python train.py --n_head=2 --head_dim=128 --norm="layernorm" --norm_eps=1e-05 --attn_scale=0.0884 --bias="all" --tie_embeddings=true --parallel_block=true --init_std_up=0.0531 --init_mimetic=0.5 --optimizer="soap_variant" --lr=0.00593 --lr_head=0.00624 --schedule="wsd" --doc_mask=false
Each number is 128 + 24 x the weight over its row's rms, rounded and kept within 0 to 255. Layers, rows and columns count from 0. Numbers have three digits each. The size before them is the row's rms in percent of the matrix's.

# layer 5 MLP down (transposed), 1024x256, rms 0.146, rows 539-593, columns 0-127
100:150166164160149107151122120132114118119129139128168147169137150122122129149106132094127141142147126107129148122098132094106136088131121103114089162146120115073132156140157121137144108125168128132124144134123134140160166159151121137118091096097114127139122161121182110087130116112152143169185084098157112136174128162111127164131149117123118121127105109141149090135128102144094090136148
102:184115157138118120143147135102086162122134146154135153106179098142125126179134112152142110132168140121135147116157133145111141100190148073178118137136096131089139122105113160132109152102112135167128121150140103142110119107123101130115139129116129110118145088139105101140131187101117170158147154122141078135113113120134127125155110140138161116137093125162124134097127161130102084142129
092:095127111158130129110121101124129112106096105100132146128163136114120122130114133150108112143113118112110138132077114127144109144172172130087120132129107148113125138115182135135135167140135122143148099088164115143132132095110131136171119077124158060071157113122148166105130042110127163168137193168117164163149095100138100113128106103099159162121114135137130099133136100138097114086111
107:112124111164140127135131160107141146153153121112122080081155127084077147094113129130175117108126124127147104159098145144078122122140075115120119125145104145117112140109116117139106144153125158155111092136149145108108134152102097105163151138129104105157119109093102180125129142090134137119118147125149175170116146116074147136126139101131119121130112118148119185122157090098122144148149
098:135138109104132128118089150184130139132120106130149088129125115183117107123112120123162122104137155152158139126130092125132095072070154136164129165144117125095134163136146137145108165114136123085136145103147174124099162090111088145147144129167125142142165099125120146152112170118123102080130146098095112091135119154112108139122122132128066113137139064111160145083139121133075129149114
106:144175149118080184133114089129146125099136139121156114134106129105125125137122163159128126161116167132086133113155124073121139104165121131154122112142155104117120130166149141163106109125095147133103089130075134080145113167142124114150109165111156136119145144143112167117166110115140081140132179132158084139149160133137164162163118114105176113120083158131134116145129130169149154130193
104:107087123121078159192169141177079096134136133124124121132130109141143113125068123134142106080119125107136078131099108197139142101143130140133095103120135179134160130131150105180172129131148106078154151108141116104139127148082154137152092131109122148086106122147113098083134100096116137124116124168135128123121091148120123134166109142143145159138150105152125123140115078111142119081134
101:136094117182139127121190096115103134125133111139130140118144095114119099108130142150107114157136125140130137112120069132104126155108119111107109136115114134088166114102169126106143145132152134124123087119126134087130092093114098139171142159141124132151140136177124080134113122164136107113099138097119140123134114175157156147099108114103110114108163120123149104111141136151129145138142
099:129123150105132168141147137129130163108150129146127129130122128100114170126079131153112176119137125117187084125093182152150103125115115123076153095145101124150081142148146109149108153171159116126088159109119101140126110148147123128154142126155126068128083136172127138129110127146110133164120139124091104122127158137132133099098079152156142134152156091150136143109112128117135122121119
094:133101139118135105091127124126125111131104134117094139160135125122163090111183091093189172155113079053133167164162105105133157120165138187102175110165122122128168108152110138130164144166120139130152105113136148131100168099124097129115134125105124161114152137164143102118144163189119098155169131132137110152112151141145104143144147191152102117149117152097102118090139116101088164173135
102:083124163170120155139139092096129141135151144104123157143121146128126132135127158151140127141161161114075138090178194141132108112106156122109169145153134098124120124158125141187132126115148159181122145155167119085125113087144125130137121133120128156111133104145078106117147130127167127169131148163152153153137184088110162112127108104140128118141148108115158161110126180180102080148113
104:083118161150112110123105112148105128095119143119159174149105134110154148110084094122129146105093109129126084114137122094155134140110138106121132135165127118124110147123082091148148108116118161090111162105094124114123123130158086136103085146157134140154129152132097140141114114124159135122113126111153131178089089117115076149158077108156145102121107145138146137160119129127105131107149
099:138136137139126128133159079125135114143126178110122105143102121157087136125129121118169121115133139182112120133125149141106077128142116124141125183124101137133115088112124146121138129119112153126114155122105148101105151167116132121142167149128123114133116103127135093118137154130153172166138142122099098119088153075102088092146095127128146170113095118124134100118148107142203130123134
106:117121151158139142120104112135141159136101144099117147135139131106119161131158089151087143114142158150110122103135115109165156044098060114097154159138152149104146127116086141111151115120114178097158111109143152143128111133153143133112105169104094091149143158162076115132110142122162130102141097130151157141091159124154077110150132146114146125112108146151124106129079165090163114122131
091:124136141146143080152065186118135161134107104105126116141083124164114149149147140113147145137131132105161129108098180100157106121092119136090117110130120133103156127139123152109094150099147153107161123140133142162127192134148092166183128135116151120093088092125133108139132124141134131099140100136122125098118134085115129172103125131098153158151134109082127116131143148133100113156160
095:135115118144134096146089102129126119100110171140077127122111132124068088105149155147120106141143112113102155159124121144146159108166144124145116087127099174116134146105150091144166153172096125120123130126114135160154126112129142123099136129149132141078109148135168109121117172138096135082114105087176125155126148125171112110129160115092144120089150125110124106094110120143057108091166
095:111105102130114093117141126126165106135093108150132080084141143113127133151152100154116143134122148120123117154123152105093138138137080094139132103136181125091155067108097109097142131138150091113141079119140124076117126135093112142095117108129171109127084108077098124124127129139128128110129098155173144132112107127132161101108128117109100085151098165140068129111086056135072145146177
105:156157095114126161109127134110097131121118129157099150117134153142087113122111137126169120146127100109155092154136090143095118114111108151106156113146083132076125112130135150151137122134121116112132133124137130144127113126123140154111117129113153136148123186115128106125094154114100149101126137175148130142167094074110147134142122124098110135110119135203102158106132107122090176108124
096:124129159126143202111096118154155138115158142132135127113109087153152163136169171125152116118149135126170106119160117140120102167117165143151087137164180114095145113086149088147137140114153123133129115125100129171137139182115115125098143156140114126117182111154102163112131170145134132105158118139139140108129145150138130105106107167091157145107130146139163133064140113088087146136139
104:120132137105117126163129116132107146086127088130135112129109128137155140118103127138124189093081153144111120134110149140159130127167156094127102119127114138097139115102124148138145115103113153131155117124167104105083133156135147125140129133103114153139105120098093150130154098150108127127111122133102105063131126149121104095116150096093161125075140121111138133106108138124158135149164
100:156151141113125126132138082162111159098119136150093097103065146133125120136148164156120149131140088099113138188117170133183100143122138146149119084105134149130086157100094178100148141150150162114099123124106139103141075125153126069140147121155153105127164160124133122156118143151154131159090118110127122094094123130104173117112124156129163143108113142052136121134156101156178118130094
097:087113121134112165148109104116154080113140103138111121127141103131126118101155134106131159186148122094145121121165113101145136139153090134122117084148115147152121126114076170129153176096128119102125142145114112097136092100150146125135134103103107137119104127094139140123149123109118119095145162140125158132114106114119082150117126105136099176105100188168134085133157142158145129150100
098:069143147109085134124124114172155145085167092120124139168114101122130122127172142115168163097155126107085152105135126105101104150111124138160126139140160098174128160142085104115139141143101147128138107130087120142084084120150095135186094149129147157102112096138132143122084121129123151135135138117156118116088128089140127135153106101140080188188127124155117115115104129127104098145145
089:090149131142126177140126142152129136104127149148099100133128111127168129134184148149090132137110139107171141149112181115182132105106127168104116136116145160115123116112113092144124116167124116153092127164123130114128144122152139148109131112115128174146135137124138143161128106122132169114156156089062123127095164119127106129104133133161123110109122130106184087105084112148153088109131
102:118114150150090119125142118095136138161155151092152079159164090110108152136147143168108118145114172098114157130132105116159151077101105104136152120137105111132144160169118148155148137125120127149086131149136128111107136163116156156156154168124101151111179135120131127150075127091156120130129105169190109101109122154144096147133118093121170118164113190173127141171146144148102121129134
112:108122160114133101112147155135113146140104149131157116126123123115115106141091112115126152128106132111114145132136126109168094149164124174129133117142109113097142139134146107122085171159109133114131133129153087120168126138119156154109102159086120100118096115116092142116099155121119142091112099150132144104131147153109133149172158101142080098095138102118120143097133175147164162103104
104:120112146119139119122123113128118110128129159169116162107118136100086101131087163135132131114112119122145091101119158125152167143142120154117158078110141135156144078099161089124156137136157097129118079141088106086114121134105089097145138130112165117122140123152144090169078104115119116166114132097143107120133137135162120128138086158121126130170150096134154100096154136122089106103129
097:096154126127133195123075091124131133140107125120144153113110132143152111116130131138135135116118074137096142144129193138138106156137126107184116133140098130075097172119113122161144143096096088102160117153107132114114144097151131118081176130131143091136146151156130117132181112092110145113171113115133130138109120147142117139133135168078126154120116122082160115122141120096103096144166
096:140129149114127112107148104093124129128103094106111085200127133150166139156158125092133112132139127130078125137160114129154121137113164102188116107129134104132104112123102136129121130154146121140111148115138107116150174111092068132129138107145126086128076136114111150093150135146175168171124142101148150075123115135184156125131151185125124122106142162125130106127171079116117105107123
104:118154178125111108158105135113125131137121099130091132121151109118143075137119116125111118154144155150129167130119129150139150138111144099138189154122087078162138133097087103157161136146108108144150125174184135128142165104173129131083125116130156088129098126137131090172105123114168129111102114168130138117128129196149131126122157157138081113107159133136156140111135127156141161129134
101:116153129104124191083115150128120147158134129164126160103092138136116138136121103099113097120105152103129136115153142122114127105142144103092162128198159113105110097168142110138117074079168118139141105164171134132149078112122112126123120142098107158097143109144135113156143164131120112153179162146198128134137126156130130132137147108121113136150138154138098147136123135122139133126135
095:118123119128092138100132134124101135141146124129104120135136127074117092131131125137130122134123140148145108141106142088112122150113114107117136157131110139127145129129135127088146180118126135135171111121170119115127130074121159110133145143125098133144075092120143107083141093085128130095089142128122115133134113123148148189169144104085179144140148095136150184150102139161097123072107
096:112150143124101157120135129149104102169150098111119100120181114147109165121144100094121149117122156118115112114134073122136155105125145117129118102157151097125138097144116141103111120101150081168132129165120140154111116148126124122110106108117134106123062097106093145136073184122150144138138087128099151121138118136141123169087160143144124175106135118089108130122126101095140170163138
093:141127137092079142094109141084132134131146127115131132192112116109087117115122101112107138115122108074082107139113151149116156143128126118132140151147147128123157089114128142102087102126115125135156103137131126119095146110095154118128122093119166138131118130110136079155128086128207131117122099119144088137176150125108100105111123123092119158090140122143124148143106122160145086152155
095:150157150107130166110121123113148129124116138099148109096122165107140152124113130173136156092140137143133118158159114116107138123091139146140184110155165129119119141111128111128093105135160138093146123121131198105099139112158127144118109127165142094141135161137146115147094149102124168082121148099086126189152113135113156109156101162149147133124154192159111158158075155120103156145131
100:123169099175137127142133154137117110150109115110099138125097133132136165189114098139097157170140130132157154110106121126102122125120127137159104145112121149151131139125118114127145075157155154129110129142120136137166152101133096093128081117119157135150151147148103104128170109110114135097124116134156130161114159141143127153155116081136172135083131133134138089153140125087171158080170
092:148119141100143119131142131179149113166148142107129123155089144126110118108129131121110180176102143131127159089106136144114133130122150125127144121165127114107170148124153123095104117140176121178151108133128114100175134111141106111118136168161139116114130146141182107111129153109139113183099096109100167135168133131168107090059130104097126126138142108102137123127144114092121128139096
102:132092150100151118086185105096121140113126097153143140067142132120073130122107101156094114098106186128150114109140143133148111173127124131161130147185087140074067083119125116148125150128120113138106166130119140161113146119088153169124108141158115117155082122117116142130100118133118165155142121095134106109139129089126135136123130106148125151111165073113137087105147132118105138106137
100:159129121129104128115157158089116112166124117081106158139145187123144118094115149075118109089141103124136083111113141128096098101134109141135143082092122071184134119127130142112130121126128097147136116109130083091107151138131113136161162091159128121179111106118128083113062144108109147116127103146112129096166123151128169102116158153138116115130136163131111145112156157120139150096146
095:085134165152156107126142129119138126101114132144127116123082099179163119143137134120137141144139120097153161125131159130151146135148119082141106123129139153153093160174136146118179081093117137095158141102127112118148164146115128120077126177096123138129132106117147125090131114133109158125128107132119095116148085104129116202117152114162130114132144115128136096144114138139159070136134
093:098101129135107159143120110128110123135108156110092131103116143114129153159161137145120098136108108118161088140145144167167128171103111144120160094138118169140136156187153101084101094103105137144143147104143123114098102132147123148120160184099117154150160063149147128126137143148166096115123120125148104088157146139113135158154126180105125104120140129157162155100115151139092078120114
101:136158127096098126096121141132091142114143123125141126165124104130165114144097125151133143095076120138085151141161162100076144167134153119149118142142126079116127163132081104116130138153137126158185103135142151169133135095129100156147135145105099141123142099147111137116143112145119133152101078152152156108116145140124132119130159107133162144159137137155185159127121132115139150117143
093:162134133112128104158148158131179129120150106136161153149157145084119133157176090137169150185104128119157162111105127146142158110099123107093081154155125168134086080116104120152124123092138157164124125116120115096131139109126144111125138115124136138067099110131130115152126152138127121128122184148094119110138127113129109088096121114125137122213111114146167116121155129147143145163151
094:130147110171156116163145121153149102144117181151119108125121136136133093119149122104136122170110161106166139140092134104110145126182120103148138127126115132146125141104151131084088136113109125103138127153148148115138169188100133108120083129160157124121124164129123127205121116099133187156108135164149130106122150101164147133137152136158114127141178174123165129122125093079136111127123
101:129092126102121120056166169108089125169095125142131123141093148135169126157121164141081111148159096113160114155145109093157179136170149133152136126103133150157143082183112138120163168129160165142122113150152154155160149113153115069127150146117120102132105136124131149106135121114140146149145126105102112109118126128108140128132155122097100146140154139144122127109111136135133148163146
100:179129084121113201154105145091124129138116106149143099161145101139150110109151123133092140104107110141121113132102157108141131103087130133140176162127111124102189122109161121123130123102090111148120112124107119130195127142131150127097104129139163124133090145158143135086143147132116114116122136097116093101071093136128146161138131165095094082134127059144134108148134086136122139140108
102:146135116145124148143100142132075144090152112117126140088178118130097133120119103098112137110119188168130147125142101114156136148167143120138103146099107090160127107125096128154160095130155123140127148122148191133102110137111117118152161131121117127137145125132126138112110121156154129127147118133103121123089146164118092128098121141142104124114120156110109079187151132165090123149145
102:130164114131110124138136159140144129123120128155122139084138147101126094164125120118159113165138135132150110137146138171111111119132125129110131118176082083130107148109070137120119126105120102091189100125099126165129130142187128137116129135119146135121142133102064169127177109121171159133096162157150081109121093117138153122108127090110136153114124088102100115130148119119128156069121
102:136095137172124133140123137133083162119142114114124094150104151140150126125095147138082113149148109156121116140165134139145146109150152121099106117112147145136137111124140132149083157118132137128085129100150109117160150126121130133055107144130131129125149126119129127160127145135124157104136162156124134128138186181114124169137123112137160148103157131086103104081165121121171140121084
104:114099123093113131167110122100148117084144151159194137153141110100121132141151085111140126139153098149102132087106145115135132088149135102123105108156113108152102145158119066166157136047113131097123147113136056133121115097142163156117134102125118128133100129129137176078086108146158124092119137137119138091122157130154176134151098106143139155095158121156135134134128122151110094112108
100:103113159149196093139156141136114102099102166147193129141132109165143146122099117105101147099106138116090154106107125137157139162099146149176132085108132126134135128109132148081116123122128145054117115180110106148151082121148117125131107136106118124110122142210111145108117137127115142154121127122144102155101123148107177126155142149128135111151126149099091130122167119150131117073154
090:157136156129111162154088095129178159113135167094144071145133121151155110117178156207112112119124105152138130142138131116104089133144081150137165119080124148161138131095113131109100107140125133176111100138153155149087112145092140117140162141098158087137148151123089106148120116152101061167096155121126135091156110135131089129166099122131107080080107146149119119136106132151153103147133
095:153162148165143108119145126108125142149140120178148126130113110121123098148119165103141151114125114130157124097139098176142095199173093096143136116123100126098129174173099106149139193128120139107139151110114120127102141118138135131107123157126121144149092124120160123079096118130132140161113112116102127144095136126131120154095109104186138145129134143130118141143095116160133114127072
108:105144168148132113083126112092144089129139119119134161118098133128109130142159101140118143185119124150143112154123097153145114119135145116144079144089156128114160122129136148090156138108139138096136113150114140133063129133132138146081161105122145132156134148100146133217181155112151155155120151131140151121124172144151144121113143138110142114120137116183114129130196161065115125115156
102:091113132147138104109129107099131167133099149135118148147144118096110110137128175114147171118107173130132102133135101083133142117138115091128129124107142125102148124169150128130149093148114116112135145135117119124119154165129125129143156077130149133152128128125116165143100083094123149141187164125140147144123123162118126107091125111060104089087089116151126154134177139053159157131112
# layer 5 MLP up, 1024x256, rms 0.151, rows 540-593, columns 0-127
098:143129080121141104123085130073138113137112150125132107123134164114136162134149172165124145109114155153148109116125120140139107165145146143149129142096150150129143140120128103158151114101137130115163172117120124153154117132109093116122154116105118099141134139120113097141151148151118143098131137155137164145161128177136117098139124064185091151073141091095158082127102115099135115147121
087:109113136086116101161120118131147134148149139133184127093113120068118144143146102140164129137112128193167114154116105115107105090133162121079130144141124137168103147162122159119151124115098094104147102123132092095117091125088143162105156096112195119149197192121114115096137131134105145131141118177117114137091110118111130147149149092131104107138109120140126109101123141076086160095128
104:134138182121153147133105130106116078119157112104182099121146103105126081128123090182098120149089121131133160079123107155128141141157098126142114123110133133099151125093086123130149099131124121159171136112106143132133140133112114121144114167145185119125118100109155082132114140140141114131149139107181096099114135126073114129102108169137140160101101112138159142142150138102170110169121
104:141142136144114143116121167172097107106126145131135122139116131135106086142138098124093081103135128139152135090154104154107147113153119144134102145154148102172149154146123132116121105113176147126110153128108158125160152069117091094099134136086165118089120128100165128080102135100147137089133102127136128131092124153146150121145086119135120133136125102127087126151110159127162096083140
100:131151117147111165137137095122128092124092156108176124180173134114164132101145158080162086137147098170117185154130164131139147164128078163114147172133118160114118157125086119139132134092158123140155125172117137086146117132124107115169155139137119080157127147127104135117106105099149128125102112132158103176176104144148155133150114134150131120122184142090150130126148128109121097177103
106:114130106107111148095119132144118126126090126097103130113094166105153132106151058095147082143154158125171143095074154128143148130123126114120100147134145139145119131075115153097124123126114137133150151109102146122151099112121182094109143169129135108137178126101123173151124120125136161100159121132132092118120124136160051135102081138120167129154118180126137135091108095109135109159174
100:131083118158096098173118129106164133115097134141102112136157140122179096106110132070170134149100143112142110144116154125110107136151102150109171107125136135161101118118122185072084125107155105097090212121155090113133142098113135156169137118153135092130100150110097114129139136163098097133169151136117126130105120158150130156149118126138082122106135149116167093158127150149105127148143
103:115092118112116146184128151143157128135148108071093149107150153114119110182126157112122128073165116137109130125124118106123123137142099123153127165108144143146149077132143124143161120183144159105120129119139156105160121122058183106134103096139106125135102143130098131129130165121177088089140108141139118092133141106148154143119142117143120086133143121113078114114138132097111111122138
091:115130109118109138117129108117156097102121159132116135123124131133128149143075115141102142136130119121164112079159142147182142108147130126106108149094108136138120162124107101132086099061084137164123160168130130109167113130137120107153090081155116133098146134150159125131099165117108165112091146096159168174131158138086148159149117128111128158071134159097117158128150115081163109101100
107:122119129119172091100164151114072153119135152112127106115130096113117161180112146160135146141121177091161109109151135125120137130113101147133075093166112062122108128103184121109103081114132098128112138157139119151115120133095112114146130110129136116162106183124146095116121094115102118107143124141110132116117139103087118170121163143133139075123132139141093123162112136179122056147129
095:125110125118120105198153145112124127098183121120122142154152109146142150137151146136129143185159099145142144130138119160125116129143114132139119141151126092145090125170129109111108110138104102157128137131125123105105133155132159078162111117162137091123141099147087145153115137164139182117140092091160130103151118139133098161107126111141135119185127147126144153094135167108132144140116
102:149147160149161108110127124157102121099108087193148167133154148074121132137138160125124112169140086141105124124127100131159099118110135126167115129112120049101131095139114149112176143160134098120148120116127084124092097163158131083139125111148112159142113132105114132141097141169168140095165116100161113125146095112141166121127134152098132107118144131126117156101156131146137111111115
107:120161113115141127108145070104184114134130146099106107143147158178172119136138142139151091092147118148125099145110169145108110108135118172096124114165151128103121103091135117089130131102103089127113114097153161092107115127134151124139136136134139150127112144095110157155154160130151099147132123176146099116129127131150089104101115140134153177105151141149092105158107181145137106137106
095:135112120120119101155121199136151112123127140087135164118184149104165115151122114118184096128109152152103139121140118089135104110172153146118143150115116110130140097101147071144142162112165148109115124132160146139137120110129119140135111150156113128126132140100138078169160113083127100138120093121118167163155168116124161102185079154117112163070102118123088126093161101158158142116133
104:144111114123109142148140126134125144156121165094131130134164095113115164138159101170131159143103126101134130135115138105092147155131168103102136146171135086104129131105097138078131155086167115138152143129139099086115109114127124150120131164120156094137146125099102139157091131058141138109122175124131089116141095116089139160154165163142134092084136177143150137095153087115143159113083
104:104123104148106124165116104128143101174102141111084089130101113157105115145162096129176175110113133126128192055139083091155110098148143127113136105111088114101136118129137120102154136101159106110104191119101107114136184154149141125121072138116118136135125065118124120109103149132161160151151114149149130112151137147139099096149135137140140116106109136148116142120118168169132138106139
110:133147116149082126170161115139168149108102152133140132126185110154111128203149089092112099132114119109158110145051170126099104112126137120105161125113115170131125131135157145122140154118132146133162156105159129186122102131124167148132144111115124135110118134123062110104148131097113131109181118132115136118153109140135125153126147123122165088111110161116121176111131133147141130154148
105:084170126104160083113140142091119128143136126088083151126126145128098141139138116169138142107090122118075095184102150156100090102123137078101135109121140102152135151101151113115133103101141101144137108093141133134116144142080130154150141162147119079142086093137123114075120158146133144158111142128159155135147119156150093143125111125114127137134105123169114125113157130115132150149135
102:150126082092159130090165113120134148100103116119122135134112140140163135150121117171135145121119109126152143121121123164151117119087111133148120138111114116103101144142131142153117139124154120058152140111121120146172071107147165127120120165162139086128142095121125112169139117117117119140177208101173088116095145106139135140122132131126150143143152081106112140176116150149150076142153
104:123093115135134103138138125169118141118167138114096147140102157136140153128109126156116139061099103128098121138155168106117112103153115107092120143139101086106111112131109134081119136110161103122118151079141112140124092157138079148144126143100093162131116143183109084144085112138120150139093096135132103134146134118139139140143114133156134145101116167127127170135101152129105119180109
097:128129147114118184174149136127094111145123110144118163103136161150092133181144161133115113126107149137105141149148158135122120174169117133089139169105090110129135117131130127161117132129092146128149136075091095095145114085123165127151127079146170131158112136106133121131164162159128095128127141161123095109125147116113146156151127142067101095174122086139112113107112117104122121108115
101:159114159123101130105134122091178123100091174149154165095146100142149110118133064115109128162151137113177129119134099119142114112127154145132158114121105156128116142098087141104156104159114116155146134119139152109156115099144118130104125142114155129127130141144158113113165150144180088108170098099137164138149081151139112155153122134139166104087139121146114117132129129173128103147106
092:121114137135145164150142133119101142137107104120093108106111138152126145128126113116107061099124115117168103168130130154112116121143105160152147108122133106094113138122159141124170124136097089173142175126054144132160156130135147071087198183130108155140155093137098139107141160106122157099128156171162152157121129130139118142113140139126112110118149134124084141127161117066117151153070
103:113145120091115103114094115124111093128112130143160128149099127133131141145114163098102085071160103109102188147124100136131104136122158134125139094119133137109136150165137152141145138109102136166116125138130189145145101109133094130104124069148092092111128138073106142083150133173109116159130137136146112151147151095140135147092155111112140126148157104089144139110075084117123127115132
104:132135129110140114130131112124137125120183125138177125165080104132160109121100163135140142158132111128132107148103134139060120195184131071129117110137113089139123107119078081164140148125120135151133129120116174148122131108121154123106116075112117180150140109134144110152133069049158107150113151112142176104136148108076107120104122116132128156081146112120110143128153120149136158151112
106:115120118128125123122073123179108128134087086086095110120108160117143160099154120107139140115143140131103123163131141155167162116114172158122114106124148146138145070134129131154132103059113159132131128150130129134158144105142115125062115127130089104144094165123082148103129133105130138098134133112131137147108115131116131153130103134100168123147123115117153128110122103159137099149142
103:129109137091123118152108157141146113150125175129126157124101169155117116150147147126154109106168113115093126103146178129101174148146116135125187097135147100143143128139136111101081133103152169153115101040145160105163079118147108172155107122098172110168116154153106098143100144111135088087132090108148129155149088108128117167123142112142152122143135133167105154120140127105147132091096
100:117120119146101093131148151154050125162128150117132108120136135145137130124127129125118150088138129132120168074143146130131054091136155117105116169122138130142136127135081154123129155120113139089120118141150115164152127133127098132133123142107158115168128157129156156153120111108141129155144111138138161114150148127078127126118137090097129132099100121155091103113134136118161126146174
100:133168142100153053136134113113163124131146129110194121122123102142136153131130161128112119129114145103125129141116122157168084122113208101096151106115111153160144142100107128076131134129097139116110128107118142148119146085127122168130112129110147125105094114126151086125097093128138135115169125108135115133088132174147168179099108108096122136126146114088087160165119168150113149126128
099:093112135156122134116130126130154116161134158097110131158122119125097123163107096125125132124166112109143156171110170109134118094129144107144085102121133146114111104116109144124124149117116166077157143138156147032100126127138182153126102156117144173156123123117102093138093159144094150116103064127077098131133137144103110154123153161130127148129097125115127124145135149146155113094102
092:143123138155158131125175123114136160102152110101106137137161103105114083092137150110126127123134113162109132118083143141173116123114156117136110163068138125116143145143123097139100098114119146114139097143071134156184155149158135120062153168167137113100158125112133082135108140112126134138129145125130144143118158161117109159153151158123156100144092162117145134104130113157128111088136
101:116123127070144146132133136127112156139097109120133108093121141082130081105134162101115133152092110159139142135122086100133127144109115149120124110126178125104135191118102131159183114138097107149129155119155121138128112139135101123107117141145098125103148136125141117131134146099100118133134100105141139157176105114078138158134126139145105133084162135148110103137149133138159156111135
091:104128106132136095147097165124150122093128117113083165135143103131112149154098118150115150117164148131130140135186121120135109157149143128110134141125132181120093118157089109145112143102099143103122096158094151134112126139127146163090184140138126095122096126118136066169159115121133106137131134098134160100121131109131127101126128154132116120117103126113150121125165067139138131138120
094:098135118106127162130100121168111138123139120146119141101141144101129099097128172125107117097150146133118113078116101119120145080162138076121135108113137093138135128172118127144148135087092096154171142105104148165149149103161094108118202137125122138139143092121103124102106119101105113095108121106122094117168118160136131118162120156115115131112141127141132107079118139125147119095177
098:115114134142140129131134162057103144171111115097125174127148125161124121126103118174110119130109159089137150128119096122140100101153125110142135153112103117113106131169142096130137188137125152126127157131146113131138146102107152151146124132130167117121105125134124137091147141113121121143118138146158126166118122172148160092121108105139114195157159152107138126178130131147106153162073
103:118137083128145108125093083141150146115156144156116134114122106080151115134095122155125137102112132136125111129153116111135146090126130062134070131090114160121125176171119159127151169105062100096111141093164119135092131114162099122140081080087113115130142058151148136116141125128128130081121109097136097081126160109124098110188136117104093127120147161149155123120148087124141112143116
104:134145120140062126095200129127127145159119101117101106077154146096117115128106175148115139112100121144129147104138157120149136120143155143112152184118118100063121097116134139108164150153149120141207127123097169144152125102114096089149099136095141152138113129104110117141094121103124122125125130124111112131137148111163145117148137111141123133179131119150126132132138097118122147094091
102:138118167092112159131093096120102116133166110104085167127142143134118093117094154106138131121147119143132112087150102153124098147094167097100074122130124117116163148142144136078173121167099077151107122168125144115160129123110150129131162145172159139138125144152123173086112144120143111166132151147133075084112121097142143168122107109106130123101128156166106097159119148121143144115128
092:133114131133115134145121143099157116122158152121111143180173087138105124125127115157163157107149108118131087095123121174134081113132148151104137116117114137142115110155084136107097103102083095137152151107123121110120125115097122115132103168142140136148174141146141132164133129113099158116151135131108099137142127093149119129124145082126110129115108092157130163133110126119106122093137
100:134199146132146115117082137118179128148100163154151147160116138120088101120114105116121165120164082123130131123104117111117144139138161120140125137117142132130131109127155158172137142149127124107101134121122102096142131056124147118141096142129089109137146139073130109106191148103127142148191134162100153151098149109141093114108152154129141117089106124127109134135170108086159123114142
095:112104177151129127115130162098124175171112134147123110125146137169103134148096116149107083127139101132118093132139093145124124137143137144090143094152135101134102118150145171123175115128128164164118113156143115135137103150136130097151144136064135139147142150068122071160111122130092088165157128114098113144157102166179125111124131098101147135157127131139149074129111130145138140119115
086:135143140157131122119141145126165119131149161113105113150135140128093104125098169149167135153108102140129123140121109146145132147121122124149136129113145167149126120142107108117131080114129155169097148143124158150147138106124171110124138137112153105104144121156104167111100132156144124121115102143112151147140089111123144095094139146133127119159115156145158103102114140101118141107140
099:112137167091132117103100148147153136148145144105129118133111150176098136099118134124155081116157114122113086128108157190144091145130109152101133097117133093138088113108144080172147121115133174123144134141122122134143145108109122112154091114109095093118132117136140126109129094126137147124159143092144159133115141127153148144132138162164180164110119101113115124139123125124168113158120
095:124094131112126150116089138116107130120150155108148115130084134135085119183159095136122139124150146140149139128081168107137149152140110112077138132130092151140142136150141102112190140133121094123131133130135112127104100164131117112102092111084089161147168137103115147102100121140101112125113111153112160117151132149132116097149137140158164128142150121123125198124118147125112171160113
099:107143122093123100110134135097092156109096163142155113102155130123113144117112125165162147142116110096137112148077133121128132120161140132124113100146090113155197162127150084091136137120128135090103094103128144136097123159136056129106144120117136107145127142141087104140145160154117105111124146119129052132154155101164077097087137122116125158127160120118141135120114118111152128122141
099:119146134139124123086118113089095093157106159160111136145136126143090123170136117156126135155102112093121096123146115117128108088129131184111097143106118130128108147158147145140129127157151086148105165130087139145103142111118122106138139146087108134111127125099110115181169102132106127139105146122171108101132156130115152156100143126123124171083088123117135109153126128134154160136064
108:096158143098098130123118092095153090093127107125132124130142106126163087060097119129120144103155145143129077075155091097140093127170137134120176137109117129130135191126108119093155156146145127107113161132103087141120145110128122077194123148115124160181126106148115153107127116151111146146125104093116087053090143124152117106116111116110125095106134132099139125125148115119120159131121
109:167111137142116140124154137124168090132150117109117174169159164131159168120147125119147147154109131084130132072116132126124147140138124121123089194119104114117109150150080131146160130118113126096134134157113116127133125125125127133150102140178149161141127096114134140151093097138125084162109099116147164097141127105097139141106083153133110140135119107148110140116136168136115129139108
106:065138137114115141123130155112109083107152150154106120109148125130121135156109159163129132166172115113154083145113128120147074125107101169126120076109173133088122130092130136157124139115102134100150139139118116135125099122165116115102158103158138115135210149081146152146106144106098089145150105120178080090099123124101119119145106104126132119139122130107138131131092096093127075158127
099:094096135113134127174144135113137145103102117102118154116138132099129085139085165133114134147141101143135153161165121153098130101098138126099156177124124156144097149139126104185120132125141116158131164147109126111149131155141116147108149134144131144162162099157102147120153090093105144138109124107150126087142104128107131120167148133121129135118171144137115130169144144143100138172123
090:099181117130176106120139154110122124124103175093123166058151147140146138114098066124136133125124122130094136141143148130107116152129157111121150149094108152152138114121094172157122159123148108111146112186157102097103103113128139115153119130095134148139142137150102145120098140134116107110139152164125120086133125118153162123136177144124140117126119153111088141140150126115153116098134
093:119126155156160153087072146139118134111129081122142166099114172138128137106150139141128127142130123062132097130101131145111134116130166109146125110138102095145138135088121138158145119128119070134084130122151088145146167155140116093144168127108092146147089149094122118173159150129115125153104152168143136102180145146109099153149108163110121159112104138158148122099093113098152137186120
102:102133137108181089084134054158115159164181094079107119118132141143142159133141129084132164152155142119120104128120104157121165119152144121103133142138106132144128132112104125119139144138136181153083101117166100170124153124136107120111111139143123131158133161115116096137123145104098119128160163098088156119156099179103132099110105144194086144084145107176167152121105123106143147126093
107:107126140135108106149121142116140126173154085131152119135104127146147143146121112148124152134154157120128105129140117121172149140113108127190144102150140124090066153074122107132128159117131150134133157124137143129067170115137109127134142109100104081119106140114139137124097139083093097125137144127149165121118148138105102135125113134132144184149087140121138118079089178138117132073138